python train.py --init_std_o=0.00338 --init_std_up=0.0244 --init_std_down=0.00338 --beta1=0.95 --beta2=0.95 --decay_fraction=0.741
Each number is 128 + 24 x the weight over its row's rms, rounded and kept within 0 to 255. Layers, rows and columns count from 0. Numbers have three digits each. The size before them is the row's rms in percent of the matrix's.

# layer 21 attention output (transposed), 192x192, rms 0.073, rows 159-191, columns 128-159
096:147154122131123084089120141146128153165122141123130132118143131104144195119134117123150119163126
073:137114082162066098135092126143087150143128158108135091114136135133164155135096127126142123171136
084:112117109081102117151154126108119120067139154147109126132133109096130119158138098128079164113123
076:166125174151158108117141127119147169112174109124100149123124143144116157138164121147096141099123
077:126144146122127124172172116129142140125140111115110094134128123147175136120154163153197103126136
060:140161111122098131112112086103100126142135145097166066108110167096112140140106138167160136170141
088:149134085126119115146134130092115155127131128136126121152090079106157154118134134091138116164149
081:115120194156131107138120100135132150116142144110124139124128163168121145163114157115109124132121
068:141099129141156106094138136130148152068156115117116144153150151121142168087141113129149109094108
079:150114126119099156129153138109085108148139074143132133140159150097122143068130132140132078090131
076:139134099113141148099138129105108139132114104116165101135120150122128138127123124148133124116145
066:122145178125151115123109131132100166065164109157096168138129142161148143143142144110149129126140
081:129118142146152138100147110155196127161090109142097106135116121152122121105122108118156151100144
071:106140141124122130108131128119128143082129119133155160094108124134124095135124106140150104162107
071:095118091139104167126120109154155128097089164101116147125166137133141117118121148115144147098108
079:109173096139135117156106087109157077129131146117134070121107094134124101101162124148176150099131
079:128109121115159129137095147107148153124120112113129128141122112113131135132154126124197148109148
074:116147116127126141103134137096089136120126097131162170111139142081140111168125131168143083157114
081:127162130116108111158097161101104088149161123159117091160135085147120124106162104136142117116127
076:154113133085136112155117155160111113163140140150155092168093118157149105115107127140137100146134
086:086108158093110170103113157130154102142103134105135165119147139142094129108122116130078106107152
077:129120152151134109156171082158144103130118139142101143157149138101122102124160180144126127121121
080:145142128141126136113063137134106116178139134154154126167085128150111090127099152151115117161183
073:084108138147093141169088090130156142162081133088129114168136147107131128107113091100137140129143
076:131109088134108138136131121150134116118108146115102146144145108105141119082126151117176158101121
085:159123102098108119135097161125083177068160142150122146108132107152138173110133165119132185147137
071:169147146082147119112172161124098147108137122164138128131111112098154109125120152146148119160133
077:114144158141144099113148150132152084125157135130079127098167104178130128133141117160146153088122
075:145130146138138093170107144126162125138162137127105123134138085137140152081144143129139185101140
076:122105134106133121139131152141159128108154146122046124144135103168127128113144120132121157077125
074:140169128154120135137120116140097133145127147138176078108096142124139108172116116136129099188116
083:111120164140162108139082125141127115121137122150108175127132120157142151113163129108159114132116
069:119145135122168095132119147129138122087153142155065142133164115152114136096155147109127149091122
# layer 21 attention query, 192x192, rms 0.0666, rows 160-191, columns 128-159
091:156124131148119104148107109119160117117132116150152121118140134099123093132139139097149137123146
080:151124106091145086134108093122165141108149096186100100070119150116140135129119115110141109163144
078:140139111122152136126147133104134171129110113150124110095117141112143131178105148120138113158104
086:110099155106117154162148113159144144168127169120119096129132095087109175145078130129105151135136
072:124144118139093108124137130080105165167149150146136096159156129113134149159081134103086124149155
090:106127122129083113144093143124098130110163121123162130109130134114178065169117137115089146148124
081:160161103153129122135160123107140134126157116098119122152124127090089090101088126143071152151165
082:111133133148108107122107143101117089134158134175131166116150142150095087135136141125141152140136
088:125104112144115150143155152115134089124106156122113150139143133126134144092161075116146130096114
083:143118155089132136098144131116094114102151128145136159126145157143129111157096134165159125115063
074:165129127144167132103143111139150112127149144103111133112123110124109092117150130136109136104159
072:123125110132106139151100126153138141160109142091095139142095102100146159118159081117099188111152
093:142128128148129120170133132114174147132159103133110122147145114106077117115110105132109161107153
089:116164119116084088118126129094104146084129140133126139143128158162153059118146125131146138146122
080:174139141126112145135127125107121171138120123145141121124129134062112129152110154133131146155151
084:108102128109129149153116155118151124169124117138141127178136160113093146107149124115101092139145
080:130092145144121097153156130143143130131088139089111163136137126145124165115196168095125154132107
090:142139134108142100114139120133096128101159085156097078119111105130122103082137122156129134159129
081:131152123131123137145116125154161137124116114134154152113128148159158142064124137125185098152096
077:131149124090103140091101092104102129095121108161173119145117158128130118156115178131128094142126
062:080103121115107167161116105155099193100119151104104165133164133151116123123137098107125115106126
093:122127136178097120106135089116087119120139118161157129102090145117147130111115121088130190167119
079:125115147154171154104145136146108144130096105107119136157142112110080171133141123169123118093173
074:104117133122126144150072134179125091138136138114084153155143157157123139093161112134152118089102
086:135086099141118156122135140173140128160130133103091136144134122101138149104152088138121152085144
081:137106088123138155113098102128161108147154160092126105166099147157140102173128146148176101117152
088:161131116159163130143109108140166118115137131110105091102141127120093107093154103142140150093173
081:157165107162102116138106083125084152132126138099125169123117124170159133110164131092125131139124
090:107135136145137095148148108143146156088141107136129161142079129113126174145152145126161124150132
073:052126120104114122135105123127153126165118118127145112155104129149097142128125142139131163103118
091:150114142119139125155168124136111151088115142134158150146123115080135126162120156108152099165121
084:158151148111120131183114152118138108142110144155130160130115107128180129109132114091161153159128
# layer 21 attention key, 192x192, rms 0.0633, rows 160-191, columns 128-159
092:140112121125115131156135131147129169121149133115124149155105108191135151128165116106138172105143
083:162146096176132162140123145133115147128108162167148130133128114100161158129117121085128126139127
073:147163138142092120108122128126068098121135077132140161119145140161156088197134165139114128094076
087:145129136130106188135163151130148120140127089145152125130136104102110152175140128095140140145152
070:141133122143130127156098113167134133117144140145119171146122148159160134174134182142082132120119
091:078129139112110111129126124112103137136125150122150121126118128079143119131115114154146162131114
084:150152110136141133143134092151110116128139109126129171146153140140141163154135139160085167131151
090:150129114081122152132130076102145118115138102136132154166120163109155145100122144162128115158136
083:106127098112153130161111110075172134140127155134102092110108142110149136112114096115114133127117
087:117077135113081183133156130123102135113115144092113128095135179067141129132126131126144085121108
071:128110109152177122127153117078118149120091118137129081131161136097091132083125086144116155158147
076:123125124148140131152125135079139129120112136113112049126167134085090167079105093105154140147150
091:130125117086161117156144133116161139121106155128134099137166151098104182104131111104126128141173
082:129128134074124141189121153129093126107135170120127108133121108162187142099141128140124121164089
083:141131094098101122137117111100121127106122122135122087093161131092120109161165122131176134118116
083:187117119122161109165156156130160112139087095140141147119171132089122109130136132123107140151129
077:153081121142159138115110098112126128125157160117136103150134090170097126078135168066146145144100
093:139113111083125103169146136174102139118101138111184103133117131152140164096116138134158111133124
086:166149132105107148105134133156105136153097139068096153121094099097176096161152118135115103142106
080:128145121106113128123132139172118118137140102132135192119110108188135092183128174145108123114122
070:132112124113154110132108129081145137112088144124108084111155143067099145081103115101162119150126
094:154109093090129074133094107114116128105146144133143146133127117123147102110155127061159156125147
077:153107136131141132137145125146109138101158105079124136148177139164091165112133128106105109157120
076:139137108152166104111123110073152117131114144115090103100157124084118136083121082128132111162150
085:130137123158145118131139109094142137124110126128134075123147145061108149074103056112143128147152
079:118155111144104156107139171159120093128159084129134140102131111154128131167120125130129164118109
086:127130128132158165144134143084121110108199120092115126125133129208100150140146104118112152128160
082:119119139105116126193137105135093110107131111121093128107086142156173130143152150132148092144120
090:179087142112128084108135120137122141166106127123194178127171101119131140101129148085173092146141
074:105101152121077121129086132157131129153148125150138131154090066171124115132142141119137122085126
089:174103137117094131111108121144123128136136112153117118140101154101150108181138130150152116155102
085:139120095150110125134121139105092142136129153172179133131120127109117108167133153118147166132154
# layer 21 attention value, 192x192, rms 0.0641, rows 160-191, columns 128-159
076:086108127186105139147130129100144109091154135139108123177107157137149092147138131115132128133142
091:146124141190152163113106176116131140145138147181083124078148109135126124110130118083144145102126
077:142141163076156139153113135167142120166124080108153146128126144127128146126105138156125136149117
082:150092091104072112072159115136080068131162117170150105114082134125115175118165122119139128135141
061:118108090122129122122131121137121130103068116161122162143138153143169116137122135094148124119130
092:129106116128128102109131127161108134086146121114078103120140179138150138142175124106107131137158
087:117126116096141119101118098151138118136125084124162109205138149143128111080119127152129088117108
071:093165140142112142141121155108102142128117137118111127125084136132046110154130116159104133161146
082:148112156115157146126141150109141108145126199107135117091129093142129098156145116137149094140104
082:157152103049119118094106128108082142118115118088114177119096148147115132146142119103143082148141
071:144129090144100116151172135125150160089144112133170158084112179105104172110154136165161125139092
085:135158117081120093079110134165116139175125134128141111125139138130109139108146149110075087134137
074:152123104159135118102141157095087120088130111108094138092205155128137162108091145147138149109130
074:105136126111111124096147129116103145117120157164170081172123130144092113104119130114099112105143
085:128108132126100130120100164099152105192102100128120147096156090098169159137160118111122160127096
085:139135097077108122115130086172085091125134103093155121150133194123118135105168153100103107157151
073:130125100131135133123147057122118103088119153128086118105131165135132130155112113136156150174143
086:139105121155126144177089122128177106139136135092159123073133099125184121151157120136151141096132
082:144107119108109122157141080129129107146133117085169150150098112119146154102154108082150130172170
091:157167118105161099155140110125168131137104119162164108120120075143101050139084125132143124092074
082:098121119125103141131159119120144113180127149164147121116110077111139179096154129126127136135106
083:103123125115139114168137103142206126125119097087093136177113123117165083121152134073130128153102
078:121135092093159124110087167116170158139113149131141137146115123123105101169144142096086105134102
076:105117160142088124140137165131140144127129152174168087128121121114148129110199135115076122124132
093:116127106152115099182147116162139155110152099120143128187096186122115099141145131120139114114145
076:148105086098127128111124120130090123055150124094143153110144148135132208105139133093157148129178
080:096142113145092152161091108130137175149129123129127096141135081126115119149144117163119166088137
078:124126131101120112157083122127123147110123088101178142158110154128135155099134143109102113134098
076:123142143127100110109108135110117135150143126147144093113144104136121146110179119110091115072125
075:123113135158141121142126118125108109111123090147137172106123147132160135105070129124170181163152
091:109144068137097107126155103100123121104180114084099095161131161107095132135183162179117149153140
067:095113135130107133174128137136154152130150138111166130175111117142139150122151118152097138112123
# layer 21 MLP up, 960x192, rms 0.0748, rows 0-140, columns 128-159
105:113128121130097143140160110116142133142134150112132130106110152114145105137109135143109100147153
093:186130127096100126106136128130153113136066107120138134106129094157161135068131153098113111116128
093:126078185054192131106126080129147136119100126130102123115111142203069128134115104114145133120122
101:167153121139143147110162106149113134100136156104143109120116115148135108148098148122147149134153
105:116145130153100087117126155160143138134130099145086134102141115176129116142140154150101102155168
102:119143125115120113096112088128152123120135108140117067095168106125093124123116144131125146132149
102:102102164072132078135142095137147164172111121088166137098128130104146132130125122098132097140148
096:126140127123132075163135088113122149129138111056154121126131143137094159098167159111142145146164
099:123127100111124094132175141111144066126137103140129089108157065106167129122143163105115151138159
099:127116101106111139121098129139121145127132171126146114131111073119140125126139138107140125119136
098:154129159116155080083141126121131126113166118166120074124110094144150129159137128079127108095101
104:154106133110130135110129144144143127172137164122154139140160111076086114145115138085110089168159
099:163138154122149136128182124146191124151192153106138104145094110121095144134081148110110142136160
097:187134121156129093150121161124149155090099080113143130139143155126155099115074123132139097141148
098:122168144154128076106107151100162080134124112095097098114090156141105162138089151140107123136160
100:156104145140124139114087156132113124134140130091140114161096138115127129138080173079147120127128
091:128138141092143142112140119158089092132111124121102105099157115157132103112143176108142123113180
093:083185110137167126051106139120130097131121119124162142171070126127112131147139130127104179108152
101:119131099148117142131123158111107114118094129108147121098157154141104084106115130066126157150120
095:143107127125149125128094117107146131125120143145125146113142131153133130140122152178108115108139
100:145126109109124103113138137124138115155135117121174131112152138114150142111096132139113072129136
101:190120148109120114129119147165166116099119109102090112112160117121109152123057137107194096107105
110:121131135133127123109100119144142112131111127112170101114123152147129157153147184142157076162126
101:097155121120115110101107137121183120139168134143133094174122082107136129152126131159123132140118
101:162117088130169078092133148115169120150122125106141117097113124107141131109120156092139153098129
105:183119167097121115141118117122109097070125150127124119101112135162150119161136139084149125141100
095:153151163115156111161146102129128128121156131105129092166113171121098126093127141072140153123136
096:131141106127119134170107065047118092148106150126135151111103119092113114116131110156148088135114
096:129149117062185115161147163147149166103138127155129119076112139101108154118120160100198110143126
092:113131129130170105121155122157122102075120123112114134126099109156142158136120145098107097106126
104:145092131131151132127125130117133105140075154096117132144136121148146109118096174111141105130123
101:085143141122153138150123095113116141138122091125175139156134134114128125124123133089140067153122
106:118126136129110093164064136158135099130161143154177112114120100119136128127130152114144094110139
097:139158158162098109143111124120096143131083128147113114123127133095095082126112159140123135144125
095:182180120116113100113142159103145134106146126110131131114130093130146140142094131078107139138166
107:154119125105124071139062141116150152120102168130134087140164118124109128107121122094121099178176
087:121129157093151134117149168154118089120094125154107100152099123128126141114086143091129101123151
104:142128146123125124148113114123151103089087144119157142154172112130119133118079161137132118093106
088:131111155127143141074160145128117106142108126103133086119123095110124136128109129132134131154144
111:095210126131082103152110160127097139127150133118121116175108136134140135043071135104166136147166
104:163125146110171125138133116083126106078101094111114111135135106145129083094142165154205110132133
108:085159128150102134165142126133162121147122091150130103114142121128116121067124141115129100137179
100:109148138151121135109119104107122083120107105079160120072125148120081142138132155162112108146110
096:125148158142174121150119104129097125153128154118133116123152143179121102131120155134131141179109
096:165154128169081097127135133110168129120131104107150105130140128115133148083081148104141109113172
100:093138158154136089109108141127163146097089100148139162166131120148127117157097105109114144108121
093:111113137107131138113113170108147121111136121136147121190120123132122117127172143124126123111149
098:136115182096097073135173119123114165115111151165198129103088112129120126106133177129124123135118
100:148173103086136094124123116139136133096121124143143106104159133146086124126120150159122119108140
099:139137160144135074101157102113149147121145149150155123119128085117088058122149142133171138148125
094:164143140103173124096133133153149133152139121116158115084131112134103132118108106119111139086145
106:127111121106118153083141103119112099079059169141145131101098138142126135121121130084139136102156
102:125101093177114165106151088135127111120137099136123139131084099150110138162079136194159086103147
104:112125140124083150118111146125123090109129116138140115147131120114057139113152176185163097155143
098:192145136134120118097128111103167107114148126123110107145119127117107155116143135131133133124141
098:174125125106127119130088079090135123131143139153137133137183137130107118089095148101136146158118
098:075168143115111109140130116125090133146145166193112133109145088120119146132119139142128138169145
106:107162133109100144120128105100122127108131146136140099112148117162121114120141143092149138116122
108:145136143138143132066140138121137157131081165140126129114149111152091130147101137123141097116143
100:150135148137113110141138122144113105097064092147144090137086103133156050087107158156126109136128
095:121126100108159136136139099117155107134125102168099136132111097140106147076119145101124114130120
106:103175082123076121102160131159152121155137111134067104111112143127141128141110186128140130147100
112:111125103127133138148111086118177124104133117111133109150117121157137151149099141145108123123121
098:135118135131162136138091117129149126082155188143120107142101098143153105101091147105120115126129
103:130136127161158147096084110111141107121111140089161137143154123159101152128089125185113094138140
104:131148123091120126105146132137143115120135151068128108101137117115092141127119120138110098132154
099:141147095097228132131107121111153095113144156126100122119096111139106158162110123130128112125140
103:145115104168177101165148169125120142101128117123123070117117139136079120117114130109161160123128
108:173137133110141125135119130111149180152092158146145116124091058093120098100125164140132100142121
098:145120100099160119094134116145152093103124126111163118105104128155133113144110138175112131153108
101:121116122125174155137141133147142154114093149133134085127143111108104113079135145123155155138154
093:127129127148112113133081111113123108129122149105132113158125086151169109113051124134167101089128
102:093140136147113091109167123119121143107110109149153118161120126139085145138102127120141108099129
101:143134137101116080116147140141106066096113126104130110094111142153111124088085185124143116123142
102:126117093161090126123097118111113119090123140097154121097117122198113139123111140132169133128131
102:160137115096136099146107150114153094175154137125158126153126148113123105128146140093108155139131
093:131142137122165150130117124132106059115111109072143173156162078130122130139129130130166082141120
108:141124161140095120145105140118128144143152134118116125131101097146140131107137156095108136126159
096:167169161104087126130091160126091137126124145138134112166146124165125152130131125133112118145148
093:129155114088139117143086144149111095080155115124136126109149113145138137092121141163196142127108
095:207091116141144108065143120130150120115108120165131138119085122130102090127146136124170112137120
098:133147120145144122105118126127161111056132122140197132128128146154085120149077104157132113150174
102:159165116120184138147117108105125159148147142124124108116113117092120101100073134079135166130156
098:112120112194085133126140134132129119098127111157100105155114156115147111105097152152158120152141
101:146140120144109124142150142114166130122102129128157099113124115132058126101088145068167102123143
094:147145150161083094138142131145091120125085103083148119150147171118095152118155129144122122157130
100:134141122116114098129152141161148121097119116129096099118137184121099108108115142097104129157104
096:138057113114127099156160146136163119127121126086148085118146138116135135093129133104120135154158
094:119176134091112140099128161142130148115126159092106124152091110110159137098082143105106129141106
090:127129111129141116139136115086132154151142142120155125098153122151134147105108071121148103176137
084:124146180166127096091114110155126148098156125139160149114149137131100099169117132094122105137146
100:144143109120137112116128156110134128090117129129114135067167096162087132122110115142140146103111
096:145171145088165151154121090099154118137126139114126098140136112122063132113107110103105126166131
098:161119090135104138121143127110145145120089119089117113110092127147125142143156152121181152124124
095:138141104159187096102125131065208137101145124122125119138138129130062120120124130132127134143125
099:108122139120163104103141119115149146131144137166122121098148123151127090119140157106142129150150
104:136154103112130134129151128143167119149104118106103095101151101130113074148093111117149127145104
099:132158142138128148102099118117078155079132121111139117156091109142102136110124131184132127100138
094:134133131109147092134120145139112134064129130134143137159137160121094176095098136162135132150099
091:134140155092114162102115163134132179097082147144156109117137114100107120104132143101160108129127
091:119122110124126122107125083139102097089056146142101138144095065138123105108131162151165135133152
096:125110118111105107148120146127146115100095175124101126142194128097111107134108088101195122129145
102:107115138093121101145134113108114120091128148107216138170187128158137162137114139098111125151139
101:077136166121181140107118109109127091111065107160183150118153142124120146116114181099146122163137
094:134177148162113134130143110145139108062098133120115102104179134126133115113149134135156153086127
090:131103160109164127117131099096130146099096120120168114103105126173118150131117168120106167140104
099:102121110125167141166142068078159122120107126154154122131111126137124080101126135124120134106140
098:165125091126148151134108149076133105141154118130141093131161067156097114118131122111140150141163
107:132098129137111127148158120128107145143118117164104097137120126153109084135127158108139144135183
103:129147170126114122116087122098134106078130127136115085109175126138100091070148121156105122159168
098:140107105128164122095140102100154125112139145134142132090118129146123146120130148143125132127111
098:131137110131115127101095126124115152085135089097123125126132115135116125114139140141108159105117
091:135149122129183099095133111127090131109126097166154119150100155112164131113105114075088147122156
103:144150127135137107113140140118126163123113112114121127087099154115100091124138139105158124142137
095:124120165128110092159124101149093122141099117107140150118122163142090117134104184146153091169144
093:132119120138134101076146139109100111121107141135122123134130098154087118135141147121124112106109
100:149187130160069106112154151095129117072159163131120094142105096138136110136126121117115146155174
109:144137109119115115147117119101126122140149119077144098129101102083113165131078128121121118126147
115:149132151097113111092094134131139080118148120081104060140123124125133131069105117095111140162203
102:149142148111111128138159090132133126089140188155151041140100115164115112145140147184112175149106
097:100106110157143154094161136120161127109096131124182107113155134135129098099133104087110059098148
111:099160179123111107103131100111114122146138141138135114115157101105134173137108154153141138138163
099:126185114117137122147136159120122161131136120147095107161124060125107114125110142066173141151143
098:128154106112070099121124126126157124091125099106127106182114081111082134151145169076141110153127
102:135113092166112072123125156105138143127168143149116109142138120129123142122068110170138114147125
104:134141132112145087136095104095161159118131163065114153127117122117100147119102119101157110117151
086:116123096118102148093114113130137144146119105149139095151125124140107120115148141112156126103131
108:142136148103154157146130136092093060154152115118173139118127078133114148119087151128143163125125
101:147134143167127134160135126154108105127144126108118123158155080130116131121144139143151107119113
103:140142095132133114127149080097177153078126170111144133103124113125115113136050133071153123110133
095:163113168141135111082031123075170123077115172140134137159103136181136143082107072125123090112137
107:138148112122151148134143108120136105117086122101132117097144108154154167121148126094094119157117
099:146121123145082109125123137123158112115086144125154135122137088152171125083147122137132073125114
087:153098099140153157057134125150134083145159093092113067090100098121100120102140155135137157115163
097:124144141115113100098110154079103167125131093139150143144149120120129137119153131158156101165134
088:148104184095117156117088177115112139092131079138112110065118134122095128097157149128146111133095
105:131178135123156151130149056111117128087107164119137122087139129132098121088130131132109124165149
104:113142121108106123112102135099133132162100127110195124131125114165140120095129143122148081152186
104:141121142112130115158143094122169095106107129107178147091167160116100143102143150115131119118077
110:125115178122175110091108143101096134103135156119140130124175155126073117099087150089141115156156
103:145102138152166126152119136135148113138096180105153123110155086097121122118113127104141095117122
# layer 21 MLP down (transposed), 960x192, rms 0.0744, rows 0-140, columns 128-159
115:158107146148135154156102125130093129100180139098088121108182110117135141172164134122141142141127
094:111109137122162137154095114133098145115154157133159128110142169130058153106137150096157139110118
090:170107113141045121173112137140089144126157099131099163116117166126151129114127155153150123122122
091:107135081117172159070141140120148138120140142118125116143165163112115138104174095101139106157169
105:106126146099102122142146151115118165155136111065123152140090153141158133101160162123156124168158
110:106144072099121111125125138144122126146131122142135082073139139112130145125110140139087114149165
098:114123113142115137135116127125126153106141135188101111137136099141104168109174145163124104089120
099:161120119122190125120097124155142120089101131145104140135110129122139136099134185146127126101163
091:146127164141103139122114161100134133126108148154139098153076139114082122098167107168146093091080
100:116164109126174122129135119128116089134118083095136130108118141103094125138123116178143106158161
095:125127135115115165142115121137132106134135127113138145119128127069085096144110129139142128140108
100:157153143136131132118113109125130116135134124134097119106103147197133105142145114126123170109118
103:119130105094159121138088118105081123107073147117146154123164137115145129102145141098134134104153
104:125125118180148094131141079127164125115143143085109098114138104149111130103144118142133119085125
096:105162130096136151072130095119122105155117114100151103155086142097145152093120130064150120123128
106:093113121153143123146106149140126123129094086147137122150134148152140130156116086165158083115136
091:133094111138159112165135131136130129150139159125092092156099129148140126120124110164092109091109
093:143120109155102151101083120093128153125105143105111119142131116103099149107112167110130128181120
096:111161139094115124121094116140192142087118137185131135093105161110101134156059095114163115151099
099:126194098155135171101146109087133164119143139126089157110124119104159105120192124144128111099119
101:132125109115113157154135172127095126139108176117135151139125167117145126080137137081126131071123
104:122168106083143152093092133090150157141085114100097153123112130173142144139142125140129157137146
108:103110131118080054131143205108105154174104118128100142126173106163143111130145118138107103069178
105:181111120078150122132142143134154141124107132114149109137134104151180116094075137116159110127166
102:092138140129091154149095076105132086107098120117119132138147137127100142100190117117112147178119
108:121148117130101133136094143114103118131127131159128082175145133129112131133112124132143109166142
094:133114131117116125107121107137157114159146107150136151106127101087144151106123123157134116123066
094:125107142152171119135126147146094126108139099193093118153129138135128126148131137084135170131118
095:117095129144141172095131165094144100159126119106153133146107102204097131140088121119093144122151
089:161109130152077163154132123126175161097141155155108131159133120103114088100149112113128126137129
101:093148146110092140121149139106164114101113127138101164151158121131125166133159121167108119124163
107:095144116103078131170138114145140139134118159149121081161177129142144124139169120116172102143123
108:190139150166117139105167129097113128111111133156112158138146118133140113116120117118118153132089
094:153108119112155119136133118147122108138152102116142142154092123137133134114123087126138143123166
093:097140115115111110099143131124111137121136145144166114141115098152131153141096083117145123118105
112:172145165131099130105126183144098099121070143107109117067089171124128120134155116109111121131085
087:137113109162105133130145092126146114139145106125151137134146129139141122147147115146136106104078
099:100091158144104133107119118127108150151109128124102151113129127131152176145062132107094149117070
091:123151133126130126151124113099129150140098144135140149115145133145145079153140124099132103106128
120:125147174173087129157086135097099163131105131147157115132135130150138092109125141118114081089135
103:137151110075095145149097139126113123115147108167106120138147117098115125102099153115111091159114
095:135159107125136091140126151133175157131100066139117170128117123144096143128132134150100165090123
102:097183171167112117129135151144133116110138137116130146135161111142128129139107122121113093081141
091:149118094151141139139119124116116122141124139109141105099138134119107155111125122105143122112170
095:104099136107124100113134107158122108141189096113150150159121121123114117139126122175150151126102
100:085136106108117135176156128123124137098147159089130126146153103105133128126137134088186130120153
092:107173149096152115158132148140112174182131151115129144117155131074138115160118070112201147122114
102:164137115100129099102100110115098126151096126159077138112146150090098158171114138136112121161133
093:099098138121122164111109130104132139066123106101113125165076178134145093124133125097183135119092
103:146095133118124152113134112158115159123100115141155104125168140126136156084099157122104125126120
092:123144124110138142122141127147131107090158128091106034152095099149095121121156121122136134099160
102:107088139140145125120125128105148099101124118150116110111157127111089133102145132125107131096135
100:128123085115186130113110169098180118144122125108093114131146136135146103119144149142121150154161
113:113137094142147126131122123138112106112148154139069144121094134135112123096116121176149159096134
101:133135123122149125116129129170121130119120139142145156088140117124155100110104091118119082120087
097:125122117114080108133139097128097157167143113122131164120098141108092135159142098103137116119122
106:134093093148139152191100100140077113146128157155136082154124089104131121111164148159171121124095
104:122184117133148130132094132141102158156129109139110074146092133143160157140146136118128163140164
110:105132137167102101162131079130169153132106146103098130125144134090131161101137101111132104128144
097:089097092122166113166130136159104117125125129151116143137100156117131151148157160126099112125136
093:120146136118141155124104146136102101134104122186124126104144146136142114172148155125153143135103
110:116110153136103138124149126130148133108141107151122146093154130150124087101151181149175122129152
116:140145107196105158129161140151151149144116083109079193146123136117134130100137137119138137100121
093:144102103153108155140119129133127106133100110086097156132147152077122128146162110123114125134149
099:144094168116127093130121098109124148124101153087116138094139178088115110145112133154104131111120
106:105106093112128098108112150113129127095149119145123110080152125164135135117155127139095156129148
098:140140148163139120104127159116145141138092111093144107140103128133163119108127148122105134139098
103:133152115107131129095105101104129106152118124133116121124113143179151129187084119131102140125178
111:136092140100103138079147138105138169162124111117110171182136120077106140140124123090168090170165
095:139146157206121175103146135147135141128135142164081136069103146075114135137142133111105100130181
100:153127090093133119084123186083177146147160123112143186117120121111158122134094122071119138211102
094:129142147126133168133161129161142155111153091137133129138112149114111113186147159087136121128130
102:147151123127111161125113091115109118105133105091122134137157131124170130096137112121137179139138
104:142128137119153149137133101113127126127140160126098138137107123061128124147086100135169124134117
099:124117126109154110124161147118140114154142140109139127126124155092082161106100168127114138112108
102:092147082171139105097107127079135145146126117131101096122113116119154122121122148136120092108111
095:127162123136131155072115105139129148125162141142113102134125166155116124140124143126121156112154
117:114160094117136120152115179136139174130133138145127153116082110171141124152168149149151110162091
099:099107148109147128153154128124102121125109134107121136126153124129115138125125106086154122139113
088:135136133156138134121132168145139140155133114127123109151109114098167120131177099137075128133099
096:122144152122165159186124126152112155120141152082098145129133157098134126117156170115148148144167
102:177108154109100099153131144118151141097155142148135092146086123152120077120138125120120144100091
098:157135150104118110131138158104115145090123145109139118100149092141103109170151096148139161106122
095:166100159122165077131134126135178133121140120119148136102161151136097117128131131132126177144086
104:162096160102170185172112154091127126115106090118077133103089159150150087135146147114140153136154
092:127138154096179122088163156121135123128125112132110109114130134128129117167114109115180090110106
099:143099120132080109135112130150118125109134112142124140110134080121180170092153144167143108120137
096:124121156115110135135121131137155168183139090145112159133141122163146096117140141106102136129125
101:124098133101121098101138120141130137120137088187166129108104123149148083158165121175114145138166
088:173152111152132093114137140171102111041164130111121143123150150111146108161107124122127127051132
088:114113092117116180153136111116119110167085152117101123170088136135137145147169116159148165096066
099:113118100127093114093159082073128117132133163134119129132135145134153133155141148108125142148095
091:155116124116159125109106087115163127114163130160127116135131125146198126079111155140159117087093
102:158111100139110158176096093116107144136133105085112138154153147138151124153127177161096105117129
098:128138159122131112102132138158102120144095122143118109144151135151168131108153125123157119128148
090:117155136117119086109110083161108134143133164104087119131124123139080135120134098171120111162126
102:152083143141130154122121109114144120102182126109170142108093175125091153132123132146131148167131
097:129170110124133100148136153138132136122131146129127135123136099166112130124140157097116102163106
089:138115192148145084123146148137132162147108111085167118141142133136146114104172117104120145140142
093:086152134133104102169113160138113108127129116128112139107174133107121157175122123133137133150111
082:099128129171109111138130192172122169188131127147092137134162129102138143179161136160096101096167
095:165127125136139137119107139116144151148126116123148152101135144179097108134138126135117136133146
100:147119177157143107166121119109172123167166135122111108131138094149091099139117119142140112116130
107:095169111120135125145154102129139124090132162144143099133148110165126108159101089135107181128109
094:111091164189079118127124093150115153108124129174137101143161134108149122134115176122116097166125
087:104106151169116106082105148133140140199143110096146094097156157131112121127139104124078131123138
100:086091156081146109113137184149096101147106150133112154148143108124120124144092127094100190114134
096:116144172123173087091142099111129141135130169130139179113113121105071157101112111130124145160154
103:144081111162124136113154154156126138141100088142103144147130135128086120124095112135164085134121
104:131128134139129113065175131141118158128155118144128119135130115111141090163111099125147098149167
092:113144144095093167149140131160123134141087113145099137108123123094130120111129138143175101086133
105:133171138137155112113135133168117133128131151121177126151098110119145108117124141154105102077142
091:134159167104110093149157129142137079065111157109170120129132107135096135134091135161125118107146
102:106118165138137119127139151110128137115116145112161096116086140127102102127135146134115139136113
105:135097077123120117088133146132135116150139126153110090118146101141152119122163049134120160117136
099:133098154086159162168156137118133137146127163119084138151120166144122129106112137033144150131140
100:118097149093138153106136141169124112151148090179118103151137127097137143143112150118153116104114
103:130152133162112146144124116118120132107118089129130118144126172188081077177107129096129141144158
120:129105136148077135122199145107125123152097131122103209118066135089140145129130129119120124108128
101:151142160147107166144122193128111107147097105118113136121132151099167153125081104109109123135111
095:118136131136123146210153125112144123137146139132162141138105088150158134125173124121086145135082
112:098153135117112070116176141148116132097136108088113126129119146149132145126149130174130116119149
100:167125178131133124116160123141114114128138169079102195123082164121150137072137128167150129138123
101:137107131161114123146145080140177098113154115136153141119109101124150133138117144149138144154164
100:142111175138161153124124118153102133141152120131174115142139110121089114129128097126126113086128
105:129148097149134141125127154128117134115092124159120091123115146146137101123135121149084123119168
080:123140164133137132189116131130112121121144145093122158142129119136157162101118129145149143108124
108:083113113101129132102193094143147143125098171089160132163122105145141126148114127165142119131157
102:143110115125177161120123102085111127104160135115140154102173121143125123106124123085100125146137
105:132133109117123097137094129092158178145123165107095150156147082171117134165121115121099153112079
091:131103107124101115155171130142121134128115134122132128134135111083090116188157094123128144136205
105:127103148143104071116146140153133110126164121136062164159129141154167118104120121118086125127129
095:112116114118156139110115162088138119161128106084162138108115156136059104156134149084143111125163
091:100125130115124103146115119111108148194112177130142181158130127099169164101112124138130122151139
100:143129139135134153145162114117140067104138159117113124125166132134136178132119077128133144129119
090:119110151140111111098136072127134143153128148159158095162143100102145107137092130106098138115103
111:145160132085067117105116158130120149082138156131121115142131125135128120161124122091124138123112
115:122133139160114132165158135175097113185164115110112112123148098106135150159130112142136119084136
104:135148177132119129135119137175103111130120127134137104166095100120152093173101132138136114161145
110:117096093150110132150136154158109117096104135119141163144103153133134117162125108158146156108051
102:137167093140084101114094112156167125146165057170126113117091125150137141101135119145148121127130